config.yaml
d_mlp: 2304
attn_scale: 0.125
batch_tokens: [65536, 131072, 262144]
Each number is 50 + 10 x the weight over its row's rms, rounded and kept within 0 to 99. Layers, rows and columns count from 0. The size before them is the row's rms in percent of the matrix's.

# down: layer 4 MLP down (transposed), 2304x576, rms 0.0852, rows 1239-1274, columns 96-191
# up: layer 4 MLP up, 2304x576, rms 0.0888, rows 1240-1275, columns 96-191
down1239 097:45 60 49 52 60 32 46 62 53 64 78 59 43 44 43 43 48 47 54 66 42 46 49 53 55 54 59 63 38 42 40 49 54 49 40 62 49 58 53 47 48 26 45 45 55 49 49 67 42 66 40 59 51 47 41 63 55 63 46 42 59 59 45 47 49 53 51 78 30 57 46 48 34 63 38 43 39 53 57 45 42 43 58 57 53 60 36 52 51 46 81 52 51 53 44 51
up1240 098:35 44 53 52 45 48 43 61 50 46 50 42 65 59 31 49 40 57 67 67 46 51 53 43 52 54 40 54 47 61 66 47 53 50 53 38 37 44 49 57 41 42 49 50 50 56 39 46 58 43 47 59 53 51 49 52 47 49 40 45 31 60 74 57 55 56 70 49 48 51 54 44 43 58 57 52 64 56 61 43 46 66 41 52 56 34 54 36 57 58 48 52 46 46 57 46
down1240 107:51 58 55 41 36 39 33 61 44 78 64 54 44 52 58 28 41 43 61 48 41 55 54 35 64 60 30 65 53 53 52 46 38 59 61 52 37 54 52 58 50 63 34 49 50 58 39 41 55 50 30 61 34 45 48 59 32 43 35 35 33 59 64 41 35 28 48 46 64 54 39 59 56 64 63 36 55 48 58 42 60 54 50 45 55 49 53 44 45 41 44 54 47 59 44 45
up1241 097:39 53 44 49 64 26 48 59 54 57 52 56 32 48 58 54 66 43 47 51 62 45 47 51 43 40 51 52 43 51 48 57 57 38 53 41 54 52 43 54 37 52 68 51 47 52 54 54 63 36 38 39 44 55 38 50 39 75 71 32 34 46 54 58 68 33 67 56 58 41 60 47 42 54 48 54 60 48 52 45 69 34 37 69 48 63 62 46 54 50 52 57 45 39 47 54
down1241 094:52 40 20 50 39 36 47 49 69 40 57 57 23 53 35 37 56 37 34 64 41 48 45 38 42 61 62 49 55 41 54 43 62 49 67 49 64 55 46 31 59 54 63 46 56 42 45 58 49 46 38 47 49 40 64 56 51 40 55 53 41 50 48 51 53 33 49 52 35 44 46 63 64 55 52 35 49 65 43 43 54 35 45 44 46 65 56 42 43 64 43 37 57 52 34 40
up1242 091:67 34 67 54 49 57 52 58 38 37 52 60 35 65 30 57 50 41 47 39 61 28 50 47 60 62 33 59 51 48 54 55 69 58 38 74 40 39 56 40 60 39 41 49 57 74 48 74 62 56 40 45 85 52 47 39 30 37 47 66 59 55 59 44 53 56 62 36 42 59 45 60 42 57 23 54 66 48 52 48 32 67 43 56 54 41 56 51 44 66 56 46 46 55 53 57
down1242 099:56 50 64 44 54 55 53 58 52 42 51 44 62 68 43 43 40 60 53 53 59 46 58 52 51 41 28 33 50 53 60 44 52 34 71 58 46 35 51 46 59 65 50 49 65 58 42 43 49 38 55 58 54 49 44 68 41 81 43 61 66 68 49 38 47 38 42 46 41 43 57 43 35 53 46 62 37 59 42 33 56 42 46 71 48 38 59 48 33 52 64 48 59 63 48 53
up1243 100:52 39 68 44 46 28 64 48 53 53 51 53 43 37 40 50 31 45 47 56 42 45 43 55 50 63 37 41 59 52 42 54 43 58 48 56 32 53 41 63 47 45 35 34 63 54 59 51 47 54 61 39 55 56 29 43 47 47 50 74 50 53 62 41 80 80 52 53 53 35 48 72 48 55 48 55 35 40 32 62 41 62 39 34 63 58 38 53 49 51 46 52 64 48 50 56
down1243 093:55 56 57 51 36 48 39 49 52 40 29 53 58 55 49 49 58 49 48 55 49 69 39 45 42 40 59 55 27 47 43 59 62 52 46 48 46 58 44 55 44 83 50 29 62 39 51 55 54 46 65 56 57 32 49 49 47 46 50 44 29 46 66 57 35 56 59 72 40 44 55 46 52 51 67 51 44 55 34 49 69 52 50 50 50 49 50 66 50 46 57 37 52 37 60 47
up1244 088:37 42 39 53 56 45 62 39 36 53 46 64 54 57 31 59 54 42 40 44 49 54 36 42 55 45 56 64 42 51 49 36 56 49 59 42 72 58 50 56 79 66 55 52 60 51 65 35 50 48 49 30 63 55 43 54 59 65 61 30 55 43 46 33 51 41 70 30 49 46 55 45 40 46 32 36 31 48 34 41 32 58 58 40 55 52 66 45 42 42 41 60 55 62 42 36
down1244 096:51 41 42 39 49 60 49 57 43 39 47 52 33 68 43 60 40 33 70 49 60 53 39 61 38 45 39 58 45 48 46 56 53 60 51 49 46 59 62 61 44 73 60 46 39 44 45 44 65 43 38 23 53 52 30 65 28 63 52 36 58 42 35 47 57 63 57 37 41 42 49 62 42 48 54 65 34 44 50 49 57 45 36 64 50 63 45 54 41 51 50 50 48 52 49 29
up1245 090:33 54 30 47 38 54 45 50 62 39 49 45 58 48 51 54 74 59 63 56 46 53 52 61 52 31 53 57 57 53 52 51 49 75 72 50 46 52 38 46 50 41 53 53 45 48 45 65 41 44 51 50 53 54 35 49 44 37 48 55 48 51 46 46 38 39 67 54 76 45 65 58 41 44 37 53 42 54 24 43 45 50 55 49 71 51 60 46 59 67 42 46 46 49 54 58
down1245 097:54 42 62 26 34 60 61 54 60 55 62 42 49 49 48 59 62 57 62 48 45 65 32 60 52 48 60 57 57 32 59 43 46 62 43 42 26 45 39 41 52 46 41 59 48 56 52 36 56 55 40 54 50 49 57 38 45 40 56 58 46 70 62 61 57 59 49 25 58 52 32 71 54 69 47 48 48 24 42 48 41 50 64 62 35 50 54 64 43 57 53 53 45 60 57 52
up1246 100:47 47 51 55 43 32 34 52 58 49 60 52 61 61 42 43 26 23 47 47 43 13 54 51 46 37 65 42 67 56 57 54 52 47 54 47 47 28 52 56 43 32 34 49 39 42 48 65 52 44 45 51 41 73 57 49 44 48 50 48 57 41 66 41 37 59 51 36 63 72 53 50 44 47 40 58 50 42 52 49 42 53 52 61 33 46 62 53 63 61 60 43 51 53 43 56
down1246 102:59 50 56 57 45 54 54 55 51 55 40 53 50 44 56 63 40 46 56 47 53 64 50 39 41 51 39 55 63 38 38 43 52 49 50 37 58 78 53 58 54 32 70 43 50 63 40 30 57 53 27 50 64 55 42 43 49 51 51 54 34 66 49 56 49 47 39 52 48 42 58 61 43 56 32 70 49 45 56 53 45 53 66 46 35 63 56 49 52 40 38 39 41 47 47 58
up1247 111:49 62 46 55 36 53 54 51 56 34 42 48 42 66 32 60 53 40 44 67 56 55 67 64 69 47 55 55 60 44 62 68 52 40 41 45 54 56 63 56 51 66 43 47 43 58 69 48 49 30 44 71 68 51 54 59 44 58 55 50 57 55 29 46 59 52 37 59 54 49 41 39 36 54 51 49 52 47 57 42 56 59 66 69 51 72 45 40 50 42 49 53 31 56 51 54
down1247 101:62 52 32 48 48 34 48 48 43 29 45 45 53 52 41 44 66 60 40 38 68 53 41 65 53 56 51 47 37 53 52 65 65 59 48 66 27 47 28 54 66 40 40 64 42 45 48 44 56 48 55 49 67 49 54 63 61 53 42 44 55 62 61 30 44 79 53 56 40 57 48 44 50 53 61 38 44 40 48 40 59 38 56 29 56 58 47 57 69 52 55 48 43 45 47 35
up1248 097:45 45 42 40 57 39 38 59 45 50 70 44 55 52 30 39 40 67 38 67 63 45 64 46 52 40 60 44 39 38 50 31 54 63 41 35 53 41 65 41 38 55 45 58 52 56 48 58 49 29 50 53 27 39 42 59 53 32 50 58 50 52 45 41 35 57 41 49 42 57 64 51 45 48 40 50 56 66 52 22 41 48 48 49 60 56 56 46 47 51 50 56 54 73 60 63
down1248 098:54 55 53 44 54 48 51 43 60 70 80 38 51 55 50 31 49 61 39 50 61 58 51 46 43 53 47 40 57 48 41 35 36 46 34 53 39 43 43 45 28 51 55 54 45 51 39 57 45 30 37 51 51 48 50 46 46 49 45 54 46 57 46 51 39 47 55 46 36 54 49 36 40 55 62 52 63 57 52 54 64 54 29 45 38 60 49 49 62 57 46 56 57 47 48 64
up1249 104:53 64 31 47 46 52 38 58 55 32 36 66 51 37 45 56 53 52 54 66 57 56 48 44 39 46 42 52 58 38 49 41 56 43 65 44 53 45 53 39 47 49 33 53 51 51 46 29 63 23 50 67 57 67 41 28 47 48 49 37 48 34 54 36 41 38 53 56 43 48 56 52 36 49 40 34 40 46 47 51 53 78 64 41 75 49 60 44 34 63 38 60 47 45 47 47
down1249 099:48 58 43 38 33 40 43 35 48 56 52 63 59 51 73 54 43 44 64 39 48 60 28 68 48 41 42 36 34 60 44 41 60 39 53 42 40 60 52 55 52 61 30 60 37 51 42 44 53 42 52 54 41 61 56 43 43 54 49 41 51 47 61 33 41 51 53 38 52 62 58 62 57 47 43 67 54 45 39 49 51 46 74 49 60 55 55 42 53 65 44 68 48 40 39 54
up1250 098:53 64 22 44 54 49 48 48 52 54 64 68 51 33 48 42 41 33 75 69 54 48 50 62 54 43 48 39 64 54 34 54 41 31 50 58 44 47 65 45 46 42 40 56 47 56 46 48 60 37 58 65 51 52 42 49 47 46 56 48 25 58 55 62 51 67 63 30 49 45 60 58 60 68 19 40 44 42 51 46 49 42 45 61 56 42 65 49 60 54 70 46 47 62 61 42
down1250 096:49 51 43 58 55 43 44 47 54 50 36 64 60 55 45 50 45 56 54 56 53 54 57 46 48 21 54 23 46 38 41 45 50 55 46 38 40 50 65 58 45 36 60 47 55 39 45 37 37 50 20 41 52 46 33 69 57 44 63 33 46 60 37 51 47 42 44 65 54 28 40 67 52 28 72 74 38 43 65 45 42 53 38 68 58 51 57 57 55 60 19 69 45 52 41 55
up1251 102:32 62 61 40 50 60 44 47 41 48 46 63 54 52 64 52 55 51 42 44 49 44 60 61 61 48 38 56 38 56 66 50 33 47 57 45 56 61 62 58 45 59 32 50 48 44 49 33 36 46 74 62 44 44 52 42 62 58 43 35 62 47 42 46 67 46 40 58 61 45 34 47 66 36 40 71 56 52 52 59 55 37 24 29 56 37 51 59 52 74 47 49 41 53 61 46
down1251 091:76 57 57 39 52 52 48 42 54 54 53 68 38 29 55 56 48 62 53 38 47 73 48 42 48 37 58 51 77 37 50 52 58 47 37 43 55 39 31 45 38 51 57 50 44 59 62 56 73 55 38 51 56 64 54 52 63 48 67 43 40 39 50 46 57 50 71 51 46 63 76 56 41 64 70 50 54 67 49 41 51 62 56 55 49 44 45 38 69 47 64 39 59 59 36 64
up1252 090:45 58 61 58 60 55 45 59 46 53 37 43 63 53 58 48 46 58 51 49 48 49 36 41 67 47 44 57 52 59 56 65 49 40 44 46 53 46 48 57 58 36 62 44 45 53 56 57 51 53 41 52 61 56 45 40 39 57 19 54 62 39 53 51 44 64 60 62 39 50 43 61 47 62 53 17 61 67 27 48 40 51 62 39 55 76 31 63 39 49 55 49 44 53 67 38
down1252 102:65 48 48 36 56 43 51 67 53 47 49 60 44 44 55 41 44 46 58 62 43 52 51 52 26 36 60 45 42 43 69 46 42 60 50 61 58 62 55 42 32 46 39 45 49 49 38 55 47 54 48 55 46 56 50 49 46 46 57 45 44 53 48 53 43 65 58 49 48 52 52 49 52 36 57 65 30 65 56 61 64 46 62 41 66 53 49 42 46 52 58 49 50 40 64 63
up1253 095:37 65 52 59 45 30 38 65 52 40 57 36 67 56 47 45 56 54 45 60 32 44 57 59 49 57 41 51 36 48 37 55 44 53 58 60 42 53 53 42 53 49 48 51 33 55 42 62 51 55 65 53 34 48 40 37 60 52 56 47 44 56 41 51 50 58 49 47 45 40 75 54 49 33 52 48 41 44 46 40 20 40 41 39 52 33 61 47 46 62 47 44 37 21 48 42
down1253 098:61 78 48 52 72 50 54 49 47 55 32 71 46 57 41 39 55 61 43 64 56 60 41 52 64 46 41 31 42 28 50 46 43 64 35 46 32 58 66 62 60 56 57 46 46 61 45 45 59 64 55 48 50 44 46 55 54 52 52 59 43 50 46 44 46 35 47 51 56 59 43 58 50 65 68 32 42 53 50 56 48 39 46 43 43 45 55 48 61 62 54 54 48 56 65 59
up1254 100:51 43 45 40 57 41 48 35 44 49 56 43 61 59 60 34 49 49 70 43 39 60 49 59 40 59 35 50 54 56 48 44 57 56 52 45 34 43 47 46 55 32 63 59 41 53 58 45 57 41 44 48 31 51 38 28 56 42 60 52 52 47 60 46 45 42 30 42 53 38 48 56 54 52 39 64 36 46 50 54 44 52 48 59 54 50 56 57 37 57 37 61 64 66 60 50
down1254 099:38 36 56 43 52 64 50 41 52 49 55 40 70 51 58 49 59 51 77 54 49 46 44 65 37 59 67 42 54 57 36 61 49 50 58 42 40 49 54 49 45 46 56 35 51 40 69 34 51 47 45 53 61 59 42 41 63 37 49 52 54 52 53 53 65 60 49 75 60 40 46 61 52 43 40 60 49 60 48 50 44 53 71 30 52 47 44 53 51 55 42 64 56 58 47 58
up1255 092:62 38 65 38 34 65 54 49 53 51 58 35 46 35 47 45 45 47 60 41 28 48 63 44 65 44 42 49 67 54 39 61 51 46 52 40 46 47 55 45 37 61 59 58 40 49 62 49 56 50 69 65 45 48 68 61 44 57 48 57 41 47 54 55 53 66 55 53 56 58 59 64 42 42 50 60 34 53 59 20 41 36 71 46 42 42 40 41 70 41 68 44 29 46 59 52
down1255 091:43 47 54 55 21 28 47 49 54 50 48 42 50 69 53 60 48 59 38 64 47 48 47 63 52 65 63 50 36 46 47 47 58 55 45 36 54 36 47 58 46 53 50 60 49 48 51 38 45 41 57 47 56 61 54 50 43 52 66 49 69 49 46 49 43 49 49 62 58 53 36 48 64 57 54 26 62 61 49 36 42 47 47 36 67 53 34 67 43 51 54 63 53 48 43 67
up1256 101:60 55 39 56 55 60 57 53 69 48 48 52 60 55 43 42 53 67 51 47 35 54 51 59 38 55 53 51 50 49 39 58 53 51 75 65 57 52 50 55 51 62 61 63 63 47 50 62 51 44 62 61 48 54 69 57 58 38 62 53 64 41 45 91 54 50 53 34 67 42 47 42 50 45 68 58 62 31 60 58 53 45 50 48 62 37 51 58 59 50 43 53 46 34 47 53
down1256 100:51 36 64 55 42 56 49 53 56 35 54 73 40 37 51 48 37 47 67 62 52 47 41 53 42 39 58 42 62 63 50 48 64 51 60 49 73 59 57 58 47 48 56 34 59 45 44 52 45 54 23 59 46 46 30 62 41 54 47 48 52 50 52 50 43 34 57 35 61 47 66 69 44 37 38 60 51 54 57 65 40 57 63 46 54 59 24 50 53 50 58 55 55 46 32 53
up1257 108:39 52 42 36 53 59 40 48 45 48 47 60 18 53 40 46 57 50 49 47 45 50 55 68 55 57 30 40 63 58 38 42 47 55 56 53 27 48 43 66 40 41 49 54 43 50 52 42 61 47 17 59 46 44 58 48 52 39 47 38 32 48 69 48 41 62 52 66 53 43 40 66 44 52 68 49 49 45 69 62 52 55 48 63 58 39 35 55 49 45 61 44 40 56 54 53
down1257 092:44 51 39 76 50 44 58 47 56 56 62 48 58 47 62 34 44 42 56 43 57 44 64 42 49 46 57 66 51 54 58 60 58 51 51 44 55 59 64 58 65 42 37 44 47 34 63 58 57 56 51 55 34 49 28 37 75 36 49 34 67 54 57 54 54 56 52 46 61 35 43 39 62 63 55 55 62 62 51 42 53 39 50 39 52 52 63 36 59 64 31 49 68 51 49 37
up1258 098:52 64 58 21 53 61 33 61 60 42 59 31 27 37 55 73 48 41 72 61 42 48 60 53 53 47 43 47 61 56 48 39 59 53 64 44 40 51 38 36 69 54 52 38 44 40 51 57 42 32 56 46 32 60 55 51 44 55 58 44 45 40 51 48 51 59 47 51 38 59 51 40 64 44 60 60 43 51 55 48 53 57 34 55 46 60 52 28 68 50 66 52 69 31 49 50
down1258 089:48 40 52 62 57 39 52 45 54 31 43 47 63 56 46 36 44 51 40 55 48 49 42 63 39 62 51 58 51 57 44 47 61 32 44 59 38 62 52 51 39 55 47 55 44 59 61 51 56 49 57 60 66 59 59 46 44 52 49 62 56 64 49 59 56 49 31 57 35 52 56 65 48 54 49 48 58 35 26 48 47 36 58 44 59 40 45 54 53 58 62 45 52 51 52 44
up1259 102:37 61 52 52 29 65 32 34 49 45 60 75 26 64 44 50 47 50 46 47 61 56 59 65 60 44 46 56 47 50 62 67 67 44 54 51 35 57 44 54 54 39 49 38 58 46 45 55 45 38 27 44 46 55 72 60 40 52 39 53 83 40 49 60 43 55 56 35 56 61 30 39 44 42 34 51 50 38 50 65 47 51 41 63 60 50 43 40 61 50 69 63 40 44 34 43
down1259 099:26 30 53 55 38 47 60 37 58 54 55 55 56 48 71 54 53 47 52 46 50 56 59 54 48 41 57 54 73 48 47 46 27 55 46 41 45 41 43 41 50 55 64 50 45 43 69 45 50 65 44 60 43 58 52 49 50 37 47 51 45 35 69 59 50 36 45 52 51 58 40 47 66 57 63 67 43 65 35 58 47 44 57 44 41 61 62 38 49 53 44 40 48 37 23 57
up1260 102:50 48 50 64 46 54 46 60 29 48 42 61 54 57 48 70 39 50 63 59 37 42 58 45 58 49 46 73 51 38 53 46 56 53 40 45 34 50 42 41 52 52 70 44 57 54 40 31 30 55 53 43 63 70 52 42 52 49 28 27 51 34 37 19 49 67 55 88 57 56 46 54 55 46 54 46 53 46 44 54 57 47 37 46 60 57 62 39 51 60 41 42 52 59 52 42
down1260 099:54 50 48 47 38 61 45 42 49 33 65 41 44 43 44 33 73 39 61 50 43 60 54 56 57 62 53 43 35 57 55 45 68 65 50 47 43 45 35 34 43 36 46 57 49 49 55 35 54 57 53 41 42 34 45 43 56 52 50 48 49 47 51 59 45 70 39 46 54 52 71 46 49 51 60 48 69 51 44 65 61 52 55 59 62 50 50 44 46 53 58 46 62 51 60 59
up1261 092:53 20 58 58 29 47 39 44 47 72 47 29 54 41 43 30 32 47 25 63 43 46 32 33 41 36 48 40 48 64 58 56 49 58 32 72 66 50 48 60 46 55 57 44 61 57 66 67 57 54 37 54 64 68 72 50 44 52 62 49 53 57 59 50 33 57 37 59 52 42 45 40 44 55 38 55 60 44 54 47 61 64 49 49 56 51 44 54 42 41 61 45 65 32 56 42
down1261 097:45 39 47 50 49 35 48 46 48 51 41 55 63 43 49 53 81 49 49 38 53 39 53 60 42 42 53 52 41 41 58 45 53 58 50 48 42 49 36 54 53 35 54 46 44 53 76 45 54 51 31 54 41 42 57 48 60 37 56 66 60 49 50 30 39 55 53 48 62 46 29 42 43 49 65 42 40 52 52 37 49 35 63 55 53 51 52 49 50 43 64 42 35 26 40 67
up1262 101:49 53 52 50 50 48 58 63 33 39 51 48 53 50 51 38 48 67 48 40 42 55 51 49 45 48 59 42 60 49 47 46 63 36 37 58 30 43 52 38 60 45 57 55 39 43 54 58 57 41 49 56 39 49 38 33 46 31 49 55 45 51 54 64 42 55 40 55 60 41 61 29 62 57 35 61 29 64 43 35 31 34 54 44 66 53 43 57 57 55 51 68 41 63 31 46
down1262 108:30 36 41 40 49 42 53 53 40 48 47 30 54 67 65 52 41 77 51 47 41 43 58 38 51 42 69 55 55 64 43 48 47 35 40 64 50 53 43 55 59 57 44 30 73 49 54 52 58 49 53 58 77 42 39 59 40 38 59 50 46 70 53 63 44 57 56 59 48 47 52 43 51 48 62 53 39 40 63 28 52 44 49 68 47 52 35 48 21 38 37 56 65 45 27 38
up1263 103:55 57 38 46 50 57 49 50 33 32 66 52 52 52 14 39 35 43 40 44 38 39 39 46 57 53 49 66 51 40 41 37 51 53 48 46 42 41 70 56 51 70 54 44 47 52 52 30 56 68 49 53 34 45 63 56 41 36 48 36 52 46 72 42 33 45 57 40 43 43 68 55 48 59 53 40 27 48 45 65 55 39 52 36 23 41 50 39 62 53 55 42 62 53 43 57
down1263 093:49 51 57 50 60 32 62 44 61 59 46 37 54 41 71 29 69 52 66 46 45 46 67 66 53 60 70 50 49 47 32 42 62 55 64 37 60 50 47 77 54 45 53 48 51 36 35 62 57 49 42 49 71 60 59 50 39 49 50 53 66 45 39 46 47 41 49 55 58 66 55 58 55 38 50 36 47 61 63 50 55 70 54 63 47 58 61 40 61 34 60 46 44 58 67 47
up1264 104:44 61 44 58 54 47 39 42 41 56 53 45 59 56 49 60 64 61 49 61 47 49 52 39 49 47 39 46 43 66 53 52 43 40 62 29 41 43 62 42 48 32 44 56 48 31 54 54 39 51 47 73 51 34 64 50 42 47 56 57 63 41 40 48 59 44 48 40 51 48 50 49 45 36 47 34 44 42 61 49 57 57 67 50 38 40 37 51 41 45 50 56 63 55 54 46
down1264 098:33 48 44 53 55 42 55 52 59 55 34 38 60 59 38 52 50 39 44 41 56 34 55 53 40 47 51 28 66 66 47 51 58 43 52 27 43 50 51 47 33 43 33 40 43 40 40 50 45 47 63 52 48 34 42 46 32 29 49 64 43 55 46 66 54 41 37 44 52 57 39 53 53 52 69 41 41 39 54 45 48 45 46 44 42 37 42 46 57 41 42 53 54 48 60 64
up1265 092:44 30 62 56 53 47 46 54 47 68 57 45 53 53 35 37 65 47 59 52 66 48 38 53 45 40 43 52 52 33 40 49 47 44 56 51 30 49 46 49 33 55 56 32 49 65 50 40 68 59 53 58 36 47 50 45 41 42 45 43 74 23 62 51 34 37 57 66 52 43 51 50 48 63 32 58 43 49 39 48 52 28 24 57 35 57 35 47 46 63 59 61 47 39 40 58
down1265 095:35 53 50 63 64 42 49 61 45 42 62 51 70 56 51 44 49 47 57 40 60 52 28 44 56 60 52 50 57 53 44 62 31 67 28 49 73 66 41 43 35 45 41 41 49 49 46 58 44 54 47 48 61 51 43 56 63 51 57 57 49 77 44 58 65 55 51 59 52 41 46 26 36 51 51 53 62 39 41 52 37 49 62 57 56 46 58 73 60 48 45 37 60 45 41 41
up1266 101:47 42 61 61 50 49 38 57 52 48 31 57 60 56 56 36 65 52 54 56 59 36 72 45 48 44 46 39 42 49 32 49 42 46 68 44 42 59 43 34 47 51 44 46 55 71 59 52 64 57 53 50 55 63 51 48 55 36 52 50 49 57 69 54 37 54 44 36 60 48 51 50 47 40 59 53 45 50 56 36 44 50 35 38 50 42 49 58 58 41 58 59 31 37 43 52
down1266 088:66 29 71 64 47 58 67 50 61 69 25 42 41 47 59 33 46 44 47 32 52 37 45 62 43 27 45 41 34 43 60 43 59 54 48 37 47 40 41 44 49 54 57 53 57 49 42 46 56 54 52 49 32 47 39 57 54 53 55 38 56 64 63 61 45 53 45 59 62 47 45 43 44 44 49 60 58 61 54 54 45 52 47 49 55 60 66 34 54 41 42 55 36 38 45 43
up1267 104:42 50 66 48 43 64 47 41 53 48 45 50 34 52 47 71 65 54 60 35 70 59 46 41 46 55 57 57 43 23 45 42 31 58 62 63 27 49 41 58 54 50 63 37 34 27 38 47 49 57 48 62 39 63 58 53 56 50 58 47 48 43 64 40 48 57 44 40 64 40 50 35 55 53 57 52 56 31 58 57 40 36 43 49 55 44 53 25 50 42 44 42 58 52 43 48
down1267 095:44 67 51 52 70 52 53 42 49 40 51 66 51 57 47 39 63 61 42 62 52 47 55 61 52 54 42 57 46 63 44 42 51 62 35 16 52 44 54 49 48 44 51 41 54 48 55 58 57 42 55 51 54 50 60 59 63 54 46 58 46 62 45 47 75 44 52 57 29 49 50 40 58 59 55 57 53 58 50 45 44 53 77 46 50 55 36 43 60 56 46 53 49 38 67 52
up1268 104:59 53 55 53 67 46 38 50 52 45 36 58 43 59 40 30 39 23 47 47 43 49 59 34 63 61 36 51 52 46 64 46 33 49 45 44 54 45 51 58 51 51 52 41 32 46 39 51 55 49 49 59 57 54 56 68 43 48 44 40 75 37 36 41 57 58 54 44 36 80 27 52 49 57 46 72 51 36 72 51 57 44 35 50 60 47 61 53 50 72 36 57 56 63 55 63
down1268 096:52 46 51 39 44 42 47 43 57 55 52 51 40 45 77 62 54 51 61 57 49 35 49 64 54 38 82 46 42 49 48 29 61 52 58 49 49 40 51 38 59 51 45 59 50 51 64 52 44 54 65 55 47 60 46 66 61 77 52 40 55 54 37 43 65 59 37 53 57 31 47 52 61 39 63 60 51 61 41 50 61 64 35 42 29 52 59 52 54 48 42 63 40 39 43 43
up1269 105:54 54 58 73 53 62 40 48 39 77 41 61 49 66 42 44 45 49 53 42 44 56 48 46 61 54 49 45 53 50 47 54 53 55 50 39 44 41 49 56 53 37 55 50 53 44 49 56 48 79 44 40 61 56 64 49 56 55 60 63 42 54 70 58 59 44 26 48 34 51 53 55 60 51 74 28 39 57 47 42 62 48 44 58 55 55 33 50 59 44 47 58 60 81 26 33
down1269 099:28 44 32 53 48 39 62 46 53 65 47 38 62 48 55 43 64 63 21 48 48 73 48 58 58 41 42 58 45 57 33 31 63 49 40 53 46 47 56 45 38 57 37 51 56 67 59 43 53 49 56 65 60 59 49 57 46 52 52 37 71 56 59 47 55 51 56 62 56 51 56 54 57 48 45 47 37 62 54 55 61 55 53 54 47 53 64 39 58 43 57 66 55 58 39 41
up1270 097:80 57 52 65 40 48 46 60 51 59 46 42 45 66 42 49 59 38 41 48 55 47 63 43 57 41 49 43 48 56 57 53 66 48 38 51 61 59 48 68 61 38 48 52 59 55 40 32 50 57 40 34 49 55 34 54 44 48 48 49 60 51 51 36 52 54 49 51 43 46 65 49 31 43 42 52 49 30 71 41 36 56 57 53 40 41 39 67 80 44 57 55 68 56 39 42
down1270 091:64 62 63 50 55 37 63 52 52 50 53 59 52 65 53 54 58 59 56 48 75 51 37 54 59 48 63 35 60 43 58 43 49 48 57 63 46 59 41 45 49 37 53 49 46 37 46 65 44 46 47 46 54 42 49 70 72 35 43 42 49 51 54 56 50 45 42 38 50 39 33 62 56 32 49 50 50 61 62 39 62 41 44 46 50 26 45 51 53 59 47 58 53 49 62 59
up1271 095:27 55 29 70 55 41 52 53 46 55 65 60 37 59 56 51 48 47 47 49 43 56 38 67 37 54 65 53 54 49 48 49 34 56 45 36 37 11 43 51 63 67 51 43 42 55 33 64 44 39 61 55 54 59 58 49 45 36 50 49 56 44 56 64 33 43 73 57 55 48 67 65 53 58 54 61 34 58 31 54 46 38 50 53 53 39 40 60 35 41 46 47 47 47 51 77
down1271 095:50 40 21 65 48 42 38 51 46 55 56 41 61 41 44 54 66 40 70 62 46 58 31 57 40 46 65 54 61 64 43 45 55 47 37 56 52 41 33 39 51 45 46 59 53 34 42 53 40 55 45 34 47 49 60 59 30 33 42 42 30 61 74 47 44 50 51 54 64 58 45 53 57 57 45 60 45 43 38 49 34 38 52 45 68 37 50 45 44 33 53 55 60 44 53 43
up1272 093:67 46 53 43 39 45 50 34 58 46 61 60 51 46 71 46 58 55 52 51 38 43 49 36 45 38 57 40 36 43 75 48 41 29 63 58 55 46 38 69 44 41 60 47 57 37 33 47 63 63 43 35 52 51 55 53 45 48 65 50 27 63 47 54 61 42 48 26 44 57 54 29 45 60 48 41 53 47 53 47 35 58 44 59 46 58 45 52 65 59 55 56 49 56 50 55
down1272 099:37 47 39 37 71 48 40 31 80 60 65 56 49 42 65 35 61 64 43 49 47 45 65 50 34 56 47 41 40 42 53 40 48 49 42 65 48 56 53 35 26 66 37 56 53 41 59 46 40 49 48 69 54 60 57 58 70 55 51 56 54 51 46 59 59 40 51 48 56 39 57 49 55 41 54 67 64 63 54 51 46 60 66 35 58 53 51 45 59 49 46 56 32 57 42 23
up1273 107:38 56 69 63 45 54 55 54 50 61 43 34 64 40 47 68 48 65 56 24 55 64 37 71 53 51 48 54 50 40 52 45 61 43 66 42 40 49 36 55 47 48 55 44 51 71 55 53 50 55 65 53 36 42 70 50 58 58 51 55 52 35 57 52 35 52 58 41 63 61 40 36 45 60 48 52 55 33 51 48 47 50 44 60 54 52 68 44 43 44 48 49 52 43 73 38
down1273 103:43 50 40 66 44 75 51 41 50 49 48 58 50 32 57 28 52 37 56 46 56 48 63 50 52 61 37 43 51 63 47 48 55 69 55 41 62 51 50 65 43 54 65 50 66 51 29 54 47 71 50 42 52 43 69 51 39 52 43 55 51 53 65 51 42 49 42 54 59 45 47 47 36 46 78 46 57 73 56 64 50 43 50 48 50 55 37 39 54 40 33 33 60 30 51 49
up1274 095:46 41 58 54 55 56 59 58 60 32 36 57 37 32 39 35 50 42 67 35 46 57 49 68 52 60 37 48 68 52 48 55 50 54 46 58 54 55 48 48 55 42 54 49 39 63 53 56 52 50 58 36 58 54 37 60 50 43 48 57 63 50 61 70 50 62 54 29 51 56 35 41 50 43 53 40 58 49 38 34 57 49 50 58 54 39 46 57 47 64 40 51 34 47 39 45
down1274 099:42 58 45 67 66 51 39 37 43 63 56 53 30 41 61 42 41 55 39 63 35 37 52 50 33 55 54 49 35 38 50 41 63 40 43 55 44 57 59 49 49 57 59 52 46 50 62 55 60 37 44 47 48 51 56 53 52 45 61 41 60 45 42 63 55 56 49 42 43 40 62 45 58 42 53 45 31 51 49 57 34 57 60 75 52 49 47 55 62 46 64 51 55 46 38 52
up1275 103:47 45 56 39 22 47 67 51 59 24 27 55 47 42 39 51 39 37 43 67 56 38 42 52 54 58 34 49 50 54 43 46 60 54 38 50 49 65 54 50 52 62 35 69 56 35 61 59 52 54 64 85 64 42 43 54 47 54 54 51 47 37 39 54 61 58 49 35 53 65 56 52 54 43 49 61 38 47 55 52 49 64 48 76 42 47 52 51 43 68 51 50 40 46 46 58